Weights of a small GPT-style language model, trained from scratch on English Wikipedia.
Size: 15 layers, 6 heads of 64, MLP 1536 GELU, vocabulary 2048, 27.7M parameters.
Each number is 128 + 24 x the weight over the matrix's rms, rounded and kept within 0 to 255. Layers, rows and columns count from 0. Numbers have three digits each.

# layer 3 attention output (transposed), 384x384, rms 0.0562, rows 355-383, columns 256-383
155139136136154130154142114128097148161157121095162135142148140102163120131121159134096146155108123145116153144087126132131099105124159073145137119110128097171142141112111125144110157102107113137166143146149136111163121129131123145097155092142116108129158103130083140123134134114176148131181075147088140097136104160119124139124079178137129135143073118103105153114090127145134106101080
131154126132103111121148120100125104123113138103113126132121166152116101124113109139080111110138119099153110126109169117108108137143131140169129115154152110108125176139118084129150141129128150142130112121151105100136127147128163118183140149149163159103119124170140139153092158088092112148082145145071138125118119076116142103164096139135166113115156129159134103134153155118180095071153
112137145115145131176125116099163152155121100107159139135178122163122158117149120126117150129084094153127132125102100133107122173165171130139110082109191163136127141097124115099166127129123139102098133168098134135117151147114156155145119165139127110130113172132135139174104134165148116127143103087128105103133137133112140130084113104166129129094142114113133164176126123132126117140151
147122143157137129164131159135110138087130150150122152168134059135133108161166103136110135112129139124124120135104130126199143165134138142146114154118109111158123151117149132133094100185115106168165139088104119146097106119109073106121155123118145119139120127141096135163143094120146126113103091132130168099122153116126091119109104133129117169144164126096082125124109152122133160172161
099120113106121123119121111112141118138100133114129081080117138113124153171154121096117152154140141111117129068145153104088104110080108110138143133147151122187143159093129111153075097172098155127187150119129140149108137156123095155127110133180146113130129082147169151126173086171132122141130136113161128089145116138131117106145117119111133114161128139138107131118127126115090064100136
109134148114167118135128156106124156156115094113101112106136121111141093122157109090141131169116092137187094162148075161144137145165166122115088119164117129122138084174181184119103161103133167103105115131146136149078098148103106069134177144164117188105112112094143146123143150140087130128132117102135177126174080149132126096113142143126126152135105182080097138130174150144130126092128
125190113111128077090153119099109143122142118094130101134075123116095107115081189158174125112103162147103122118038118118131146173146128133089110088113155080087125133117128133155119155148121109124108141135159085137070151129156103121114136114146183142146099124168117141168082118139112105136170111124135146156144097168127090139088128138125150142116114089176120140108158117150196115131137
112120163096183117124118142129101138119113115128161121150110142136127111147125176122159121124146100126105100134098179114140111105094167127087149095155130155112117111133162119118068100113113094131161147150098116094128099179137099138144117152150168127141140129147123119126151127151195137115131117160130156147135114097093117136118165164095109115125128094089138139143132074125120148154124
149147125116124125147118151144126106162097109127131149112133085109122138097144109161169167148117111142150105171141112145138119158124113145114117068092146140124108108127169088129139126105139069144153137125118128125126098116121114132181112113099107137112152136117137108072138098098129141127115158129106130136108091098141092140141126152123131136144108153112142145127145132134127111059095
118148137122148118073086108130125137143153138114135161179163132085120097206183110132160120150121082154105113114139112129176117128102102141125101129153126117123124128109123143124093114107154159131107134167104088093120114144114114073142140155116130106121124088119078127085113130137133115173125149101121096147137106173131149147124119145151150110139116136140094170174160131145128122096156
161084129130146150137124116110145141129167098137128134133124101166164132124122113093077124149148174166129104134118144165073128132127180156116114125165080129118126120134128084139077110115104136117128129104146149139100130093158146113151151101175135165143175120101136112126194146133124149144081107111105111130100154115128104135083134162112128119148105126164161155148038113161120104113143
130143138112098092157132156111101134149100086118130141127152146121136095127133159138124137134107162149137130132160114099094139084132134102123107136158134110110122148077087169106127143128100088116136145090143159118147153117177141166162131123125123115141128104128128141153113146165097134128133129138130134088102121116151132125134141130134128119140115129125122146119104102104091143099140
123136136105162092106146115130130139084119167075109122147165158124130112190112172176125155108121111114140182130133125115180132107110144133125141141119140140135121122122109132130144202134111117176097129142137120107149115112119139151149117112116108125146107146114121081073166157163123117067130137113132106154148135116128123160127142159112119127141136114138130111113114102133147119092132
116114117095091118150131141152172137144125141125107130152140138160135152141139152138089098154111127151119104114114089120075121110141117130156095143113084146140160098132136108126152129142110103127138128124092121115102135112110166148098101139135102134095098154125172115177159130155127135143106107175128135115130130134145129151141148077144138144116173132125166099075086153111125136122138
100063099102114124144163168137181125145144128141146136104133127142130152116158095136129140165166083124097139135153109126151100094088178136142093111126098143094085111121109145089141143155100113160102100119155165115159115122163152115107133138140106122130098163101103164089126134141106115158115124074108083133135142163118155101135150116122125149152143151143131092162106156116080115135099
114059102146111148126062150156122114156114142120081154143098064108187178121127090095113094096106119124148130130147143114086140138113156138115136145124115086104143160103138106126099117152100160100174124143120117136076125098101114109148137105144147146139105131146159077155111102125092121117103089167139120109147127131125119148121135091125100131169142140116107116165159128150137158122156
191127096145131134141134108139112120135119077122105108141069093098123150102178092095098098108166096118149101136120119148139128122150135141110141127105109110140113150122122123119136164109095114121118120123116136129138094106136105178158147109149123128146140097128127065135114148141134162121143133085107118136151062119155175114162138178167132089134157132119126117090121108129144157086143
116112094125122119104143093154134131154125152124135094131096104182128183068127155134111164110132143145124156138114187125125120171119129103177132122129163110168155132118157101137132130129121129106142129075113167094156150094122116122103191099116136111129140116134106110130154131118131149119126126117118132164151161120098133120120157142123109147128135071137073122102171147115102157126152
122094112119118155162124161132108142125175120129132124144098148086142126129113104102105124093168138142155205133143089090138140180146134127174121151117126129124152127116123114138158132125110137121127101178101109142079158120118147126144095155129177115153116151129130085131107171145095100122107077131167100129164142122085111134071128154162127102129134129139104103099130137129128109136181
090138172142135148088074124145130112173132163122140114158121119117155116089107117159153134174117096150121094133103141111121121109121088112116123116088164145133157089093137123107115085130107110147173140159092106134139111127130153163087165153098163085135161106159117092130127125133142120147120129114104100137109112095128129149147107130135120144146083116158124133099133087174146117120091
138124120131132147118105126081087151117122173106097153138107122144172145124145074117152108134159136149102109130134109137131171135148144123122152158163115106143069160150120077162153145159127087158100109127095134100126126136097125140123065112105133107172098116138118085099092164160116112091140155157175123134146136120117101141145126146139126113135153121091131142162132140102109152088117
156110114114135140162149164115112128150103134092104169136110125115140129132122095099110139082135101148093109124109149095140171094115074156165156089125115133132149108134135158095184154153084143106092128097112118123131145154128143113102090130181123138159109163103154130113149149135099093148122130090190133149110122153158135139117099134136150137168121143144170140146149105163124142151114
136126137087099075148108101127099138085144117159123105155128169131162100124095187095084136147160131138114159127104097122109100130122109113129100124093163131133172149112137139134116108152119104141151146105117140170153129148130137125120140096117103124182114116105173138144109074134117150094141102115132108119100125139091122124102150103124132121114135097143113151159155151150134174163132
151152123146101104162143138111097109099151106124137103127166184109183118131090152112147139157151084119176147126148141131116129130083095167184143111105103130131096150130165106134104140131116105120132136083111120122084152137099172111122138159096161116119165146146098130131130127114117145093165106132109089086154161113130093108132088129130147157141112105133188131197133105095138104097137
110113155128150117123087095103186155051167148131085133109095144132158121129153148141137109137155149155101140091098074122110131109100122133123141091127116113126104127092128099157168120147153113098060189087190181106141118110166110157144137163139111129142124160155131136144132132152103121086123136134120137153156164127120093140099096087128129103158131122123121108097089187117097121152103
173125108071120162184076082124125118123102149101124138161118115125129140135124105124124082154077162147116177131105115160122153183112152100186143139160113087082139143122162120156117147092071106145075084148146138118127161094107145088164154111127133155141098149103119094092115114117127130135104104090107161110120124141151127137088112105143139136175106105141127138143112146151119120097145
148143138122150163128188161119159127147099174115103101099111124121092128160139146122123200115165094108178109111152087145153176138122127107125132155140122146126116142107131157129125160112095131147099128125165099130144099138081138148133114112099145087125131131143136119150142146117132122108145138137136100136114134151175175138094089110159136123112081128137124129080117116153126136118089
134110152088140146141124082064141131141166133108126116116168136082132058170151110123154165138147125131134094138154177090089142145119123141204130099122133123091121120127166163178112138081096116133189116111126129067108154079111060096113107138144121133132133117159088125144146138170143124183129147097102086089163109143093101107098097137114149132138092139153105091095139120101127156125153
145196167172085106153114166142111123101098099074135132134148103130145109128144127104105145146114109138116162097097149135126116140125204148118152116163122098111107108117122130134139184122123149089125093159126148134151158118136102095169114122126170100182154184172102132130126146131131128112124139161130132135121090127090184116115099108158125153097120108156101159176145163152133093172133
# layer 3 attention value, 384x384, rms 0.0225, rows 356-383, columns 256-383
142128135108136123160114120129177107167157171124191162142126120128142182152111116119133139139164128139113148136176139169142185129128131144094163179130133149140122109127168120139117095160057128121101152156123128169106165119119093142123086129149061132175107149131137163151129097173171105102143099100155141154115183148126150150120085054125068104111120136134126128119144124122137110135120
158112106148119151080111156143099131131128127146151110072087108157177096156081124165142127147139109127117102212135148117107129137144114132119134157110137114133109117138131177100102124119088134135173138083109116120144151136139171107154100076159191154129149077107092114110087099114120134132124143144124181135161133114137149140162096100084088145115159169151113089135154118134107098139131
115153130122163164055149117109153125158112093105144078087105135111120124136102119093114117152136117124155122149122091113108094099118138113112136130116108141157097175111127168167107166080094117175157092144163117122117125106129142123138125137142134132136128109069152112104139182152152159142169171122148131098109103154138079097148118168103128069116109089153152117129142116161104135099104
103154143155097152155156149110094102165126181160124171136137097138089110069146138143120130096111139112142136166121112144122160144143151184102094143113140087071151114127140106136166110092159112087107114129139125118145150088125139125116125108082101134142098165132132141125088167085126139117112123126116071157126116107122106167148138165145123096157095083108176153137107148160164178109087
146118129159138165132143127145101167138164194090166147164104108160151138150119119158126168097130137072080189106118127126152123129109121159110155122137144110122149164095086112116111124114142118134130159111144107127166140139132126087127082111101131083138152128167135093058150159156170185124108152137108106080139128101105108149117144143137162126149089094153134139182105107127099169149070
119091124128139115163110112113147102125146131144143128112147119169176142151169079126091154160161112097123115124145135101108129111138119110147132159125105145162110158130134151107123113145098159162135114127122125122154099118098159150121094167103083130121149121140157116090155129141143142162099140127152121094139134090120157118165092080124118088142123112113121129153131154119100134105122
071141124147121146115164111127135124127124143147102122124131120107131150111142112151145129134107143150154133097134090147133138122161110116152117176131122113160113132112131181112150175137180131102121116116135163160125154115106154105136161123127096130128120127136096134083125119157093177148126130082139094089144177148148123129103114121191131134167108120140141097099136117127099121090142
113129123096096132111143135125131138092097119138124137158094129164127124130095134109100125091111106099127110126067157131099113110105132130101101177143125095117145119152116142126104158135108154102127128148165124130136143155119116081112130150098155096132085106135123134138121135183141126119126111154187123150113121167125162111144087134134143105117159140149121168139077122103100139161129
109132115088121156139147115105131153109103149124092104118101128158090137083102105090097135132158097157169172106088122140138137150141142109123158135118113066113123097102114136154079171132098118147152137134149144129118150122117114122124134104162123145172129145151184145128122127108163147100138137118159143092142130116131119128163109106131131118092156125123136122105099144153099113155107
089128155165123106133155138157107103086129108110130133131095140076132142115155116126128128081116079094125122114113123126167101088131131145140137101072151191134137180110143131120157127142131089132153110136137107129173155163120084096101103166074117136108133159149130159125103143151130079148179122145144107113141138111168159136143137134182121159160114166110106136146178142130146137140096
097136146128166127101122133144152145133139129106111128133104128137127143087125106091083106161119109131110112108127116134134100167107141180114166121133106132137144100173120128131104139101155145114106100116132116105110124115086126137147117115162121128102126092117099118084106112118188149134144104097137114155161139155128088137143147099129155123156140112107118116097125147115149166147135
094150092150087158125122128129115129178118114160111131110128133137164145073132098114133112148123159127146089130164112088140121154118116112111158083178105123138098149121143104106123105143120173139142112129121161152137125146129093122143144150126167113120166067071111170159124095123111130131135117095143167128108114159121109109103126134169159087128088100124105138150114134152100123144163
133149166131122129130079085080061145090130109163177147069166106136118152132133107110163139115130102134107139119123128131151134102138144139105137103142154139123132133102148168135118134132100188139121147107133187130126118151081137113161111150125139133104152105128121169120130135126116121095155162128106098146135152134127121132152130156088120108148136137130143162166140073134140114140094
184145153125143145110128069094121108126135099132098132096113133132109157133141151158080104143134088156138107114133119146148168126139127130164150126096152127162140164120144118170129136096153165132156134098079130098114148117102154146159135094136100118129118125173128136126165132150128120091130109174126150160124145075141097157135127169128165149136109119113135140135139142124155124153140
144161147146132099108190152154130117074135141122126142097116150143133099117151157138110124161106113116142112128118079158190100101140139126138144102132144145145127159151111158141154135128169118161123142116146151124135137171118094148120132158091102127143135147076155142078134144156145134150192150085077107150122098114144124110141072152100130120174149110145148168130117099146118101109100
097139132158146107140129142102116121132130119167100123139160137145154133149109136134169143105117145118132103119141124140091134167115145129147115124103152162146134141139137110099125129142147151126118109103147128153113120097113178119128112126102141174137094126120130131110150130138143120148139124104122104132076167142109110141101143100092153152127123135088093129125166137113140104150165
114160121136152143160117151096130127116096144148098126144191133098146115177107123097106164145125129109159099112119141139115120118136149121093116110114123147098140123102097160150087123183143124136117093182103085164106109106116113144174113112170146134140127124088166157110104121162119160155143108125145164113099099169110124094131113127137147099102144139123170118120135072140152127140092
153137106139176099062129146125133104094131131117123083102128079139161130109166127113169159174088096100120084116119131154113110095120089102101122064120123139135112138166142116133094091164120114144140165086141095147113121132142134139151104136121114172145136153104109135105131077103135142127119166145131176152109110122135127086163148113116102134131155115106144147122129124139128132142119
121127114148156145145170124108134144122100079123082119120111116126102126167132136135141102080120163095115126151168142125131104119131112098128128124160095114158067135155111121111100141108178126091174134114149196115126110129134130121151127123154143150148137174094135174118152141136085100131132152135110142115128137119117113135131121125137147094153160109124124110159099139152096119128148
126097126092139107152132151152137125155155109163116126138154140098110131108111143117136129132126126122150152130131132138128091131082134178125117082098151149129125120137082165096108103088156198093161146127155134118111121120145128144156189119085120140112187164076129171165148116105143169123120104091113147114127112116091143122106104149095129156122153095151119106109099131092128122160160
114131172138125101118143124129185105096124118137165106111175146168125141120110181121082117154133112109137111093166090186103113131127155137091150137125154127135142132140099097164128068153100143147148122159095149120110144097117136123134185101076142139108132120162107151134104109132131162158185139168073174161117132106111114141115108126117089122164137113096107171106108138140170142093140
127120125132132151117125145120141102199109110093148115146147128080098141136120136142155121133126113103124094132177130114155131117161128095145151106148123120100090115170123147157105124129127108142078140120076117091100114093112119151135100173165102143094162137144103124103073119133111120182120111131141178158139143128147111123113120098148122145114161150108160133140083118160143096117113
121174113130143128102096113147130093145097156115091158145118065126111122076178154148109131078072134151146101154129120094158141088143134106086131130155150105118136162157110115095125196134106125125143095165153148111106129144140101157106093110150082104102134129110145137130095093159144119119113131140174168145093087141117166148121134154101130154101103165118068149064164133129105155140114
113105121125128131139178129112089134177119134150189124120146176096101129160136150147136106111114141161191156143089135114110123158134110140133132127166096146119119098147114170145185160097129142109162051140113124191091108115082127075123131101075115128127155124110127145141171149087109114182108169209115120127109146108090141093126106135119152106109132084131133083153177128159164142146157
098173146178137149134173125147126159155128073142118108119164135147154119140173120142115180166123067127143112153125145112156091088102125128108108114136134161142137130142150092145146135168148120092124140080105132166126112149159120156093089138098144105129144117168125132133154146158137181139145138114149142169139123171123098136139147154126097098102166151117115141145181127119128137132103
126135100140122102147081125147097120079120118154122153160180121152124119096110127134156079120114168135088128182127147113124115122124121122118121128106150113132138130125121133140139114129158138132156117157097123120134109153162127129098164124139113168133137128144122143151134138122117158114149136125127136128154132121091093132126128158105105157151141155115104136153127156121127145130130
098159146122118129116140125141090075110117185158143074092094074146117126137124102168082092152100140160100157169136130186142115145087169146084141138141144081173172149123085151116109128147113096123124149145159114173159134122103180134113119097114085128151119137116182141141096121127107150087135161154135130159135124142175168132134112127129086124122157143129129137151125137144133135136114
115061128169167121113142116112117127114148121178123076143090149172112119129133178138112110114125114162167076171158097113129115151106109132177170195119108151094120162113149141130143137140136140145119142128103101091093152138144131133075125081136075176098168102109142133105105117100061134134115105150112130132132170149138092163071166145112125112120133123103133140104149080126111137114104
# layer 3 MLP up, 1536x384, rms 0.0536, rows 0-25, columns 256-383
122111145153119132116116133134109159140088113121121136173161102093137161114114129131084156125137116130161103142124135154095167133084116108107171103152133148145124148132156193115130101097152125162125147158179144137109123171134126118127131126131050126138089115148163157083152100112114153140154111146128136118139108098076143144113148122127084108145139120146108156143148132109101136148161
143122104077153159098109103144108133101130147115149115145150161150090119161175129102160134105144128108114136134137141161165183144124113144141114129109139132118090130164134116132146148123125139091101154168166112102074133139139128108129107151113156119157150119150114119119153138125166098099127131143103089174145178123165063115108119145129101148076095159111107166125105127125086146101163
151101166134142140137120144158108123136151145097138160098126136120134137104149109103078118128160121135123137146090115168093116127134129143091112142113129103173143145204123185123163111123118113163100125161158122164156146119123109118166149140145081119123123136131107130116087108153117113130147109148112099145127125137147160151118119075174119112134166097139100114103166113163173111106092
129103132120126099145159154128140149140149127155102092135169084164114141121075133120063145129116077121085118153154139139129140154084140170140143131166136168135166118079169103144155122126112128145100145123154124153127103118121106157134113124136184158080092169126070124100187144175154170119133108195147198128138057106086124097121106130137168124140127110143143136146086168143090083136111
105158137134145173131137164131132146117158149131074109156178097131112175111156155127097145103152148146143171125134098090080124156128150098100131136100143111132116144101113111123199118127173120136105098116134113142130156128118147135145103138147132130142118124112068118114134125108176107146098150112117147092137091095118126170159158104132131126134113139102111129139112138112122092183109
159132181130109138136111169172104121119101119143136126092099142091136122088099110121068109134126128093148103132167151103121131140158105110112143102153072150109189108133134128120121161158079152126141138123122166111111097097149091145124112095126087160086136119111116142113102147109156151118153127143126118071161130108094164153138142097144130102114147135147138161151124070162107139126148
110095143115135171132121100127113190145122127156137105167144104122146130119134177134097174137114143168118159127153159119106153134140138132142125124106105113136158158112146104125138116149136109135103155133195141112098149112130137122154171134126121111130138118116105151130153168143111141118134136117125130101135134120162099107077105149124109122166110130150120144155129112136129116105123
089169149139120146163161128153146103162150104104111128110113139160155132083115131140139159140141123133129106105079129112094115142139120121163136114136123106120157114097138113132097115134152153129121101112100114128159105122140065115116157099089118082117124131166131092095112099111129095140131126139141107076167135174115124125132149164133126103088151155123161119126101130092116128114145
139154157143104104147111173138133070092156076091109112116114148119135165146159137127181140127169120127146144158156115118155150161151138113135118150125145075092162152155082131104120132115122129152120078142114099121107139124123141134138148132111095130116130175110141103151138120129133100079128096084120084124154114121108135105108093135147149096150093137120135123124066134193147109130132
114145097133094121150088113122084157129119119137151131135096151100094141149121145115079099173132135120124129136122125166140153110123175136120102124104157098131118091124151115142121154088125120142116121143117147148105082109136123136146126145098120105087138099115121103138151139171081138162125147129168092127158183112098094142136141113109099161124138134122134171117111170077121178141111
071095112116133125129116131102070137133136139123173101140087160141113074150164120111128089110097109157077131152183122108122139080146107141126089155184157124108177166128136151136111075108119135071173100137168133128109125117108130130164148096121141151099182129121127128121107090150147098066135140177144140084133141161120134119116099124145098160130167132112164130133138146147104149106160
118118164127108167164127113144110114123158137142111074163127118100158120144129101153143109139131121151145143121114103132148158121103095130091145106128103140094156122110180126116182183119153102079174143100115129144106125144125106165161145124145082082115101137091146153158164130144075095147178146132121127107180134118118140159111119133137120131140152169140116103161101136119130133168112
151133158127145104137168120147124103148124136129117140148092129136163107173136113130111134158133139057141125136144147118139146092135112136103134142131140075090136081123139119144127149148124165136095122129135153157097099174135107123136143138130107155161114135142137128091167138171107157150070115115132106134131109127092152137168158128137139131138099173177170075131102110109136154149107
125136132112120173118123150079170117136092098119090164140101128099152155116111130147127161132107087173064104116145101147144173128113113131099158126161117118113144134137132148106131131147073100116112112108125162120140084086089107122146127145101132101165129096131112139152139124118116123145136096124140116090123128138131128142076140122128130134116101133135172146118121066130071128108095
111147129096153117085133132158121111121123111140119103121098091118085132165155127108144141152118109144148057198149153118149146110161109145177119128103137151178138149099105136187115108123138117133119105198130131130142123124137158161159144109118112144119123135118162056175146149154111112144114123115104107127115135171127146139103137138191112113143125125138154111100133138155114124220130
141090125108083165080162132109138119134200139110096115138136116118135121135155116091156117141162117138151143149113146107104120157126167146117144146119129147110152138119129117096131130116119100052103125064149083119147105122164071101159135115125135102151113139121130140119149130110155125148146115117134136102164123111110104116165141139160164123156090138131134113158112150119146115138127
126140082153092141128132160132097075107173108104194139141098127101153096117128133150102118141139123125136163092149130147141107121127083120136109148115139151104172119124121102137155164129124115127114143123102127124149144102125100077130109155096085146099124101156142134158163139116170139130095071148137158159109128125152081104125166181114103107115096099132125173105138101139122079088127
125147153125120128124161113129123183141151159073145121152122109128150108104117141160074108172154154097157124108102168121145158102152139155120079091154126135114120136129134129129125167106149109157151112128098123103101126149159132102056108129152115135108112164161128121110104124106110175152104121113118155104157137138131160110119108130128114152134121093103097126129108163137113138095135
128116140096094165156124144138122074135129123096083134109117110141176138134147110133132112141101107086105109142159127155134134116154124156121172110140116055145128091168122147132109102134129160137103131152139113144091123118092136096103082135094106071115166132157162148107137140155138108109140110143108153124151118119153124117156137134140109120162183124149170131141128140129127117147121
158151195136131135200169135119092094156135110162132117128121112131099104119162119105166089152091116106128120142135193102153077132113107141156111173143071145083175081094097092138091121148136110134135117161109142143148188133122095153125145102145123081125102144094099190127155128122132101092140149132151112102142131181108138121141127113134109109136106099120156083157155127129124097142121
129115181139129105114122120137110084139136153070155126127109116071143107119120125158101157135111161099138123148156156119198158157100149094146105117118148141138162111083133151081131194133163142130132164142107130125105126162092183182112136143150102134146116126154110106132084123119152109131078105145122127115142122156139138113091132122104133144155140137125154144168125145103142139111109
120124130159133141132152129147109131086104127133141132117128114138113111142081124157125110129113105083148125134101143121147119086144130085138128136115101138121180143082143127089152131124116133116140132125132178146109115165129112114116124106084109121098160100099166144134091114116114105156126143113100122139147129139133107067160141100133126101141152103134121141154135172124111123111130
211093123097150146139129150159141130106138126167164133087109116112149183160136086111088137122112138114098084145143139130138109134148070174108123117087170113158165123150122164118129129148138080088126102151104127111133125094138179131132076126130122182114123092099122180145079132061098140110147156122091120085127153089156133140113149134089145081135120142171097177090136112135088134151121
081102140115094132121121179131136123140133164080126127143138174136126090117138151163078154145119117132107086094161087150115118159105157094137120106145135100123129104130112155133149081134164142124108149153129120139111125155127147132166161169136100110108141084146090113141154145115151146140140207125155093144124140123144112112144093122129116121154151162105096107146147135086140108120097
129127134168141139126135102126154095186125113142143114130133121119118141090140135149147127141128085100120119119175124123180135128146119165145124153150107122124136117140106152108131118177158177078101158098143128101092139117149130170094136176139136111079103144132148149172129161142095154128110142091074178147098072140112156164138138154120135124114117103114102133132106116114121143157172
171117159135217172156124131097138123158156153097159099114133113162109142158108172116156163119137132124122130112146133139120105099142124092121112110130112106124110141128137115151123132092121122102171096136146093082087135120114093157134163137127113156109104190092115139121092094120121156164133145135133071144099118091133102115119188176153130126109069117143124118143128111120114103133116
# layer 3 MLP down (transposed), 1536x384, rms 0.073, rows 0-25, columns 256-383
136114133127119152117089143128098147124143146135111144190098126129138155120127131142157192134100152133135130110145156100107139128135131132136133112158153084143143073109143109165103119110130140130087115130113108129102153127115157136084116143116110158140150093097134127149168115135123157108171111106084129143129124156083103101118104121102125115141154130154116156154122135078154155123175
107131116100169138123144108144129094122121121080109154096112164164144104088142123138157110119166140097143095138159139089139138139093104105129098110115146120126135160098144152168085103120138135098136139069165136139137122133092132129129183111123084144128189105155101137146121131126119139105074159041099153132151164099150067127112133146146147133134175152171150119170047080064100124150131
144080095122123140110098108119141094113109128130133108173116118105126136156096163176092136128153146121104128152126090129185106100136109143145112113154126135143123136056122135176156132121130140122128112122139094123127113149156160146077125132111173121147140144108117093146098124124107126151145154131145147131117165142096106158142153166114112128106105093082143162142116149125108199106137
165122169135080120141163155123117108193202124131125099123132088145114160079137087145114162177131108097179143138174129150121064113127094096130140132137128104104120120107164139185149110179155131180126161158107155108122114087120163150119116136118101139089136126115132138081142177155090159109143079123138152131128147148135128156117102144154119105143095146147110150132128129116121133140108
130102085163105106132128112150125132101074171091143115121109120141100088131097131155128109124126183140144127110123095171128142118124110145103098143181135127141148110142145156122136161110114147152121140129134130101113098127120136105116100166131086125097130124109171133180141162126124118089133130113130119145096100111135176131107129115126131132157131113161158151108140102140128175113136
120145161161146116174141180093077111096154103128115141111105113126156120105126166111103114105114082169122114134118171121142136119102102111115065143183083141150127170135135124131108154167122113168175154095159133120112125149172082140117147104102139132160157129159146171109134116134146119122122109112158125137132143159128138130104119159160107123104143129129149134113135113106123153133132
131105118133139128154192130163090129107124118142149147126124128145089108097102114123105149127136133129170115134136110146095111122116131113094140140126108098136108072144093138132116133139110140173099140155064088123163113102145119099122088076141142152152140090124112101127080115097129178145077125141132153117120137134137133131112112122113132110138161107096147107138114130140129131112158
112119125139127151115095143094117138145129118099152144131146104106140152101102147139137178119126157124177116147138116123120134095142121145121122140131130116124119139140139161149140104150093120126118156151132076123117124089118109116104100179153131137149115117140140147121123149115139144129127138129091112137131111108131132112099132123112135158108135106116131110091153139144153112141131
173129130126134138118127133142127088099151104175085154141129120180151157141167110136122188119125127133096122165139152121145115148116171134144142125109137105118111107158139116116103101112145181138156097118148159112131105138119133092149147159138077041120147099122119097128147142112139140139111109099103127127135150127127119142106064165125116116090130137129092133150102129141153112083131
159147135111087133107188137128162111137099149127116127092138122143074101120136109162142115131118129161123128105117133104098141144148135125141138152132131142117152120159124153144184112135126114181119156155110137160136164129126183134152129118111132111152103126112140132178148122096116117159145141128166110176100134152158131099118137099134119094155074111091139059118103113128087104139184
127126092106056096109125120130148140095118122128128107111161100136116118123117194105158129134129134149137114154138147138135123081106115099135114126131144108130131121115124139159111132177109137139146141139151157127130146132126131155127160166125117111121119113132166101091154137137176098109136166109122159122122124135145088112139128074105173090119133098141172156105121118143152074088075
105163120148150142086149126086173113106079115151170112137114134147118129147136131134070121107100141120137147110142157140125092123104129124141155145114144103148123110151098140149125133125145151111114126148170148149139157153123121096077144132114136149124123138131087121137119136152145106112089150154132119125169147131086123141129118168088092152149163151112125144122122146122141131080149
128130128130105123126157149147131141146108135176168123126127128136097131072156146117156122111089101193129134096112063125106117129118110146132080125122131165114142130096145131140115175097128126169124132092102133122110147095128118146116143134065150126107172121122111123142115139137124096074145148140083200110130133133128090120090154133087089098130161122077104137165118127120125106131129
063170147152136138107125126181088120138093124150062113136135095171150103104148159104136105132142133139121151089119116119128129103094087135136163126099162110099113149111139106128141147132131151152096123131113168157124164146127146135120155125101108152124124130133106150101097130099127148112095143085123097132162134118155080125137125146150125163152154177074135139139121125122131146151140
145128127112122120153169158127096065149074133170092108130173135119143176142161153150162126124125095164137098117166097137147153157117090131182153085126132144112142149081162119170101159126154122130113110162142136124115133144134161138141142068117102061141166085080134102181155141134136126135102147105106075174069121147087155110092108159073172195120088175158157097111107186150160179162138
121140119148101117138120112123103121131079131113150087094142157105166158133099138104142144117099109151122178143140106152119145135106096123115103113118115109178123151100119152094159140131113151131170121180125133132172115131111105173154118139144092138090134134116071102137101147105107143139122112138121089108094147165151146145143098090089078118089147111124143105145128128136132158126135
142108087138104114095146132115139104096142083105191077145117123146105131103147156165116108162190118105135123113127105120145115129183111137126109161086153182089123143100110106127177092141157173099148144085137159130144125105041094161118120118119124160142169152083092155137172102168102138139077104175129072094130139130177093127122154128138133123139141157132134158174108096131078126107083
102102081104146170134136092086132083115154154153125147133118140133118150183089121093121111138120151158155124130144145133096160104095098161150168151090139137134113140100085154162142117140120128135151138131144126149163142097110175136184130100129140158159079153115125152179142143146111112119152108152133159120107109120137104151104125133134125106092145123130128128140149116128182105136066
125112099125137068130089143139171118121126146171166151145115135119083150120087062090127130117156099100140124120123138096115131110117156095114115128085094141100101142123149169113131144122127135131154162107111090115130114157139155110108147133103152132125102129113116104168113138128094148145129119141139143132114118110179126123105130098108144110104127122103133165087147125119163168131105
120139131114133108122129102081119090110149131100166098114143144125118126115121125129130160144168139127144119119125138102107128144141112156166134106119104137130139108150095159095131080142144113142050120109128135161131086136090158094146098150101119140084146146090093137135109144124097115114177141156145139121139159151130126100133123124137186195098123116112128115112150115091124175131130
149124104142182149126162116155152169124135130082130143114086113110134118110096114151119140097111139124123145150158092119105133140135109131126125119143120092118134130136135148119114131119106111126119107157169097147107137141136099097129110104141148126121177113113135120154156155143112127129148140143127159138113133135123103149133080159125176135117142142110113079132152139114149146104103
140141137095155077114085156116160120123127129150126164168091109105121138159115169120106113168112117082148102155164148130098152156132158121204166124119162114143136173130105124126112106130118152102116156153166106153117122125099110125112115119120132156114149093169123130095119133097132110102123080128158145167144157155138127178140124119137155154119100147135151142130105105123122113126081
119109131134115127164115104100105120142144151178138150128131157107126106121114090091156146139090155127159139079119123117156108101091167125127176107129119140110124124122128129112102135147084135147093113097145105101157164096104150162164081145127170090125135136111064113140098150169110138145166135115090123142123089135124121118101135124157139142130172107134144160072094159114102159143144
103160136127104155158102164105091102157140140140097167147053198076122151148088150136141126143150119110084112128110154117147116131137170133107148126181116110103113087135119133115098116105111139127179137116111146130130135133139181109122111113104142128181161142105146107137118148131171098138164113162142163133118108183123179148125122138083138110149120119127126115103115149151142131137160
153094106121099093135111182102056137134148133088114137128096078088190123164146124109132113085107139120128145154114162114119122099130155095079151130147149181144174137120117133115135124142136140129116166103164126138082128115193143140133106099151114132154104123114128145163126109109113093141196103124122080136167115131145145110130147138155150135118160147126135149154113165158121123106091
080142146108156118092121157105125130128168162123131172145126134157080129148124123161110150137133107139125146142134144160137138119135143113096104112142103121139133135177151123081127151115094175138158098155116150113133158167157116130116125113111150116136151134126154147080103125113110153105101128160135126108129113140104135116118146109141114135069119085118110122124102121134189141148160